Weights of a small transformer language model.
Architecture: learned positions, no biases in attention or MLP, untied embeddings.
Each number is 500 + 50 x the weight over its row's rms, rounded and kept within 0 to 999. Layers, rows and columns count from 0. Numbers have three digits each. The size before them is the row's rms in percent of the matrix's.

# layer 13 MLP up, 512x320, rms 0.0478, rows 421-454, columns 64-127
109:436451506430567450461466522491523539477513521518432479438520469478436434522536514580450455416558456449523422443545549487524560507432488542440624536419457440461437473444580501525468558461468555
099:457496532515474470438439542528446549519467612477577449420535504429516512504566434530489518436389460507454487454491527447590559515455556519495513441502538519574501434426475512462496465402543536
101:505481435482529477496552444458550526592516546518573510509533529489573532533495483506516535475545519425485604489593593505490513510527480509491516376538513512481490486453550532541569480515529588
098:506638416494537474436486455415547530491497451520511535486573491502504483370438463449454430500480374481510577476491482547515397517550450478525494480473474505468473539459446556547498599487494505
102:538495648518521502514513440510407417535500508558565445469511452547443449394441486474505575526565502480505457425465562482431469521481577508444510540451445434493619456416507533534447511500466541
106:584540547469639527378525470468505566570444487484527507487529508500491544493519409541518580555510479463523513533550498440512482464607541469448571480501544516561528528496527492507504507460530530
099:475558454478462472486526522434592515558569426585474466529458495462573534601511633487549565472553558549484562586509541458494413503490493584506546502525436388528600412521482506451507403497444442
090:558481520564490486512519491517461501500543566502501618368555540450495373474438482525528447477509510490465460489468544504483497537492562576510547486447597524492521523492590470514554509436473589
097:506439475659423535488447501491463435478440412533454472549558509447401464455496529553435569504452498474491530517555540494575333608496572427498493489493590466507480521524450472491439414609537494
095:525548562406486551505531468497517486553522572524477504417533527514597443493567579503506474538552333526564491476492439469473512539501375511467518443471489446455505524466484452433556447553527424
104:426484471545438496562535598457572505525512575412480545513582524474385463565475435437503463502478508407495465371601508589432459507518501453409507549399528526402460548485556624487565510493507482
102:454584511495578467404499467528496386488377550397529398518571569475526561492578488509493491400560511482490542390556558473562517421473540527506495499553565595549464465432606439363517453466524452
098:506542514467456492516489436534436445493538469484439462527519506537529444458554461481458617497454472606461481458414523587561476484473491473535481563507490489521517545429496480512532523495449453
107:601485519493506494605477546464588437501541577544526526428419416463478559552509528526522459621511563479470374526451548456488491516477535525562583495507406530524461494520509473473539602500484400
097:586393546432416483527396432479543465532477568460564489489486500488482476514538479515479497484510604503538422481507573502406473515548453493436471427482478516528491592549542519428493594461470507
109:428537538455492473490538440511486468582524543597483583538552446475466530546342537539554518466363508478454463437544491464517453519453553376571539534514503523468456452573460504534481495451507513
099:497581403355495512459496477405497513453471578505553465569534562426563532412573523454391437474455456564489567493496522591477509487452593434489461460485536526457509555596536394457519526468514455
094:483447511575644482508469591506475538472484503474524463525517564421540481445509423477484474497513405593561367414490512537498499486452530501533560521507514477468468592470442517455576491433545503
094:537568463393476507438474468422523503522482446505517510511523518529442468476490458494528467453494460475518539579436468551536572516520502511578461520414509453528551557527492518501624406426508510
101:484507361471526485535439463410583496541524464534465492489484507466586484551414475559482405521542552498533550437589505522439486467520463423533467440506377546537484450556527444513472466494504566
099:517542585446499496457503431448347555483477545496541459553477436540462551524551511506475520518485546513629552530462519510466513439531510521523476521536488532463541502459330519470541537535568451
102:532491644502468510471480424443410508426488462482464427493481514482492505458488398514500503490494452489525496536494550463571465524554524514514491517438525524549451375480601408511546504509539467
102:485525507497453518486465481541531526533502483487475526493459500497497490554519504445509610511470492400438524598507479510551510498598575561529492424489503471407536509575562465504512510509492542
095:535481490503536523412581348533469494441557540451447529428455574500518451557459533535477448454538502577631432460569442445599431590469466523464542493569507539502570445569581519487409446469551584
096:490528499571565540523552442488515462576416417451490558399468547427515474473450502478510512474480494520511462531547458427481477555630531432460484502533482518502425486543560451538508490435460466
093:387527433555500497545484548415573425566523551446486560449547455514457496570541447434456506551535501538401515451538437548504427456490418544507499462441531413505587468615498441503544526553530459
102:551513433505576494497507484515431496506552411486477578516596591574581513480502523404436435493553469479457565473511490542493520514494473570554491553418500518478471496616418530489518504574467514
097:425464622428473507512493478517464518508481629421489498593532433545523545492583567494433656499510523547553556461551510536522458445474513456576564512487448510427502532448514471502531454492527488
094:596480497315456453551575525619532517492550427506553521453469530525545509432410540508428461497538472473528587580520458438440510486519468469418445533610481538382471514385539563523536497525557532
109:447475436506489502577467566455452457609485584493503563482416448563443520453576539511555526495507531581470419487542403421501466501469450473489477524474518553465564407586486482624500520448547605
085:534532527474462572480593652516578507456467452549612483534473434539442529535513531506537499467492558528471503504549557590594572463526475402529564454480463523520500434500422455557531400487573502
099:429484467518460542470571474431488601516529540441449401497513440509535480542455547491581526440478488468544472557378498563618521496531525551648443585502456488517500398495467486525446326381508509
104:508530563513595442416475518462506447503478468513427398530436551510547474502501459542524461499481528582490548461508581403578543444466573358412563501540530485486363561517665498575415613492533522
096:504433532535541548518535602444500478510427464448444402567466510549445544457487594458517459417489490477483585506482513444562390456484462540423567562496498440512550447487486527593494465515441505
# layer 13 MLP down (transposed), 512x320, rms 0.0426, rows 421-453, columns 64-127
109:534536472579447596494482507538457479512502424525492427513428412501515555593479462558562475582473472404503537505492528475489398455438417495534459504532453468478497467602510435527513536475487488
103:441565513503468376436479477405444527530514462454534426413562500540520479537486520536428484502476453344439443594466529456485542446459407535455439485494463567423492506515419457534501485496537432
103:505482510604437501405511464475559520465468485456493481517569461536473436521571463506495556475555517488494428589499512400448521484529571557446493544485513563543489495519499425492472511532461421
099:550581510543536526411497536553516488492498437464442605524391491578556591496466501522487506496515510508537419468528533445477561549508528519466443574525438481550568501469499482633447556487464533
102:532464478440577564494538446539541506487470495512376428481596551527472508432493464508445481383521535623415460514447501478514468422585497534423532546463452559422450445522483481479372525463484479
094:547505504496433709509526531413497503492488576555551522590489566516521597544498521395426473490483517488521456505491533513526565543514554457511525513576447542480521456449417466544531572499414456
102:465543487561530403467411548490476472513442582510457535633407556539475529475476428561506421610434479498453505484502426487505520487365413520485528520523471582490476537465551540558451558401568450
093:505526403544529576476504524569482517464472520531533473503425549512539522464527535407503537429467435490532542504591514430482513515406575530448463496545481560589500512514446554468509526599464494
099:536492493430510701506615403567487520434490509566527461472491466505440523604489541453478492525489543494532524474515485510517460505502535505430502496531496628569536468441596555457509618495482500
097:508467485438430698438478515489440527467527509399542434442404592498492552505487482460495493458521658477499489575584530503529383437536419502415458487543487454441507490600530562526438533437481524
108:595435469532493461469549506460452453504451457559549541489602412434554475564598443479532526519403582500450449499492536511522491408481547594548460531466523532570457431523508494527505553478450486
102:532494636491547460549506434420494514430479599424488539488528459532473505472482491509487501482500427518561468516494523551542438574528452495442522423587479517554531553554477531560559451537568429
103:503489410507441630502514587471538586381439471470547474519472527486486564418554571463552473472559531518465552564552457500456509556597497538521540587485504512490505360509514507552422444458502573
104:496555609468597499497576644426546581478530456547474518530555518565490487506434464487495440398507452423483580544540532567545497489386408552529403495436542534539551539508483424545521425521503527
098:557533565473493241477546506434469530539511476409483558506512517548535552619468468557484483475462429463485448474506556512504461449562524413491504437542507529465479491511569522526478550493532517
106:466589573410468420551511530405539540477444383670502427501532499507470393438445493532597478469500491532477497456463522449464488470533520438404570494466576553467489472452560456517493445531537492
099:525492485537501192527543480460546474448482536471497506422523448581522509413502525518518548554550485306555507476559514484467463573471496507537577568508409569458488524461482545525478560544469491
098:536490498524438795402578488539543556510497474449477570401487458525452594540599540533595533493498541467574535519484478564507404545555520506492571509546507459515450459495529548554413396595542544
093:447479455504455648527486501488450609425569538559445491396451459499519564520463442520605541472481501504541595446498582514465490404435393524450534486515536501478397413545437481485410499514459428
098:468500537383511298545475348587577592424551482419460491463542456482527545447636537449552538491561522506489480605495553522437549473487494548450504515542582421451518558480507539528500597553503543
103:442522598494485489424545507470523474533446482415490495493548503520412441418450505605493511459497408583467538532464483490413484473577565502421475550494494553558487537444566493468450496497513484
084:502406532496492273503487507499528459548500546530531554606493582454480497438465465478543452512494487498507491497525490491450506570540513476433472468471454442500577496469483524564459518518562547
106:467528622422561513583484489504517493433454491466512414508531451520568389458493548575449438489491474564572562479441560509574492448391518527505495477417569484471546610507449592518437475474480477
100:451545446408470690417473563482524501409453610480479461477469568526557479541529514440436483508465554551420493561475456409500489503502457584501491487458466558606560468506457536605474535471488521
095:588488546520448651438586450468503453601587505473507525466500514572491559486568515434508549491473527484500526527424558485473535475411574570454556516469593495520495476552448547534484506595457408
094:477383510515507189474501505543470548466503478522457571479417563486532458520491485547550393418498539503575473483508529497419499497519524476400491547441457607495530564551492490561459487475556580
095:517494503444461719565511521477477499474428602398592512461460569477555483534512421522498348441464524545453523415436539461449441482559609467582548488528429543529363445508517525557532469594490445
097:534466448438592617549542498501514534474524418426483406490501481489442557463469449555548525486481534494445466543499599357557449463508473513484525513523535580457358533461421566465443509476534570
100:520539392581543482557453539549407500440496430525428505480469450609584576431512526451503520420478509530433437413543487587549507436472563425610499549428581484508526555497567460420554481566573392
106:416458503522515504475490500492508532527467499510428528319491500501571486481483515499551513427537558612587451507621498431470425540554419523467393546542536524545634533419463448562452485379493539
074:466503529553479366479439319474490494563546558443409505447528551485484518534462558512526493438561517521542526487457495392547456473489515582450440514529455458459561519513537483499548496514523502
101:546502468495530429539552588525542433509572487523486589482417521457577544423470428431554564455531516507513481526571423564401564486434516501418479473554576643516563507418475571482495501562477503
108:530518534541424605451553464612416480480495423566448505485548579525463474550462429530457459494483534453507515464578529546423515490512476508599452519491460545519553565457467503505420418505482529
# layer 13 MLP gate, 512x320, rms 0.0452, rows 422-454, columns 64-127
101:535522518511535493556480574511489517565483534459357458485459573437479459476449451456503498543508572469528452524555371463462532494485468442560564493566519522505508485454478505439515443581487458
104:473611518595537510541546484474545578494506528476509595490483501460458552443480482538537479585462505424491481553507507469361507595544467598465509549544530525620546484505507500541470521462514544
102:489510509431520531446486399457514506420530569559516529446466531536492480512485474447575452481496546360551535453483515550520487553467477478527497493435475478524529501496469502530504472471479479
103:478432428586459455553517503407480466471470586441437552461434537494481558366596424481469561517477574476528534532475555439592427499440513525569463502511501412466555568390472487586462512621523452
095:533421588532556514428472455445485491477470471517515506441591517424474493492579429546561528527551521451532511507542497466490521538484545488547551472548487528424534469594508559552490453417532520
102:516590498494500408430476435541495450427531572666473434514441536572496481571442457498517528523474450447503567437454475583527533536447521445612498553435593440510504495497458509428555460470462490
095:503472429462541555516516528468396529489483479498456508445414522560493491486383475613497436533412545500423483484497558517533536553441610387540410553475505606532466471450503482497506454480462534
100:479609524476509520460553553431564554613449519427535520480564505565528439517525510457454562565574439548438429480479458499475479440479507492522531590567509519590490547405506541418451449444467459
102:616517549483516539481493495466471536525508499550594564514447479540532535482456517565465587529486501475427533624507519443567516488518475573605530506479515521602486553548471508515541454566468428
100:508529556581442541628531533615474477455526571453393524536460517499490562364522371587435531552448603425566609493424478495371521530536447511427427508426578548512468433502464491464544535456509562
097:470516513460553471518573455440483471438470504493515465491498440493461563543468457457494539615523526440542491529425496560473524570593533521536499437577517404594505468504479462494436524525556523
101:451490487537494481508499548457492492438569594519547585453605547592470597447567463528506497550444545468410552550451489520500491449512450587541504526459502530527468474529534462488514512441555543
103:512478535481592485531579443533534490504523530454458449462596553543473531519460493416439533484481493509411533499445552445468551467513490532562592524578514475508558510548515497541480517472349513
099:412478527473502459511479588570497468520546498498453476521519518572479575423518522373516508551434502537514557488367506642559511426433528520369565483513591401534560505464460527483523452519582459
104:503609531409538432543610533521463515523526542493463529529494429391533551506490533472416506556495462503566484492501543487546561467399484470580458538522523464521521492520489527568450574500520474
099:485556510501596444468506578453508544515433479433437520546486454453505496509566580416521489450578437445514504565491484502517486534585491530513530467479502591488530475453479473487529550536541537
098:512525468533574523579508500469545535492470570543495427532431600538478536584462505424478428432499552508412394530468449456522498478553410479481545484490481515460503494568503648587497484389547535
095:560458557511556501517528516456561456542521459410407509559518417469433553410537457582528523509505485446479481519499471506519439526559493446509607510506447354562542460646503598468538434459483556
096:579483618501494504524558511494429482544505446525533571563519437597441529411488503391515487507499489388459518522453516450475510442607477502520518493541426409542603550489451457452555471467593490
103:577541517526565495370499580449512455512448468479573521461448453435525474550478478427484548396507521504513533516476564534481514450446533584455540457547430453496450478485560431530387518503423456
102:502532448490503507551583575520557499549534565471451507468536535532548503475518540429438564523483585489505521419493483460441525477468537530491420534475504454363564521488469483517520470436452515
104:512486453505514457522423441414479490501493441470576500431469563508442527534501484487372497386520574446507484481389484545502544497425481506518577602550485472499500502540564571503406575494479495
099:558587540466535485558551541493538525508530499497530476462529417575456507374453596430515446471557496477500581463513476536482404480502509438552519478483503510525427531544457525449527557526444489
096:503455608463520487511550439528478532377418512544488481498489466559473501468524472488456542529471542527463573526460392431449587475505597470473492494448508455621484508391613631547587500461493543
099:547507449501515528453529449485507495454510499479497566530369454489476535510467373528540479498532428548501528423540533499518500392540462560604508503527524547578533477566620456497538449512479461
104:553456453456510512472541579476495507573569455385515477456585593487577519541518509477508410566566461507540631467533485597572490419587447540488454505574645489604453558534498438545513484535481528
100:452469538540548511548448537391495527437481542495490518548552415514448668426477530488506525477493522456546562485541521464494481468458521557541559568593526462508476516493529474529502448502485456
100:463421520432488460514533553476430444573476515489497463461499532604537433480548402443548668521393469425533498443507501474593458510489507471470457518505506549458611489438493525402456529390468534
100:520466469489593410488567544412570520402543469558529576587567553439482461552442522565399499503502466518363477454403495585505501502486551473533495441491515514460426535510503469353515607499448383
085:541488413520574558493520608534471537498571547398515564429476497559558439426531468536543557450462473493481430538566489528463488564503532514566467541424576544466473455508496521495492504390501503
099:584481532486488445517467578515508421602509463520490583526488581389487550513534546534410469449451493491461430551541471591403523543518474477508576446502501505439545531525509489577503552494512549
104:519535502559423429547507451454446406507443429512468469514523566560521503538467654511489511458486525550527494518441571525501519546470461493534572535506406490456426540489375472489494573496446599
097:442547532461484517518503437468408534564459448546608585496485514443530449480578459502560474521465463489585512445594454563456459556505520475524495532470481597411494560483460555524350484512538483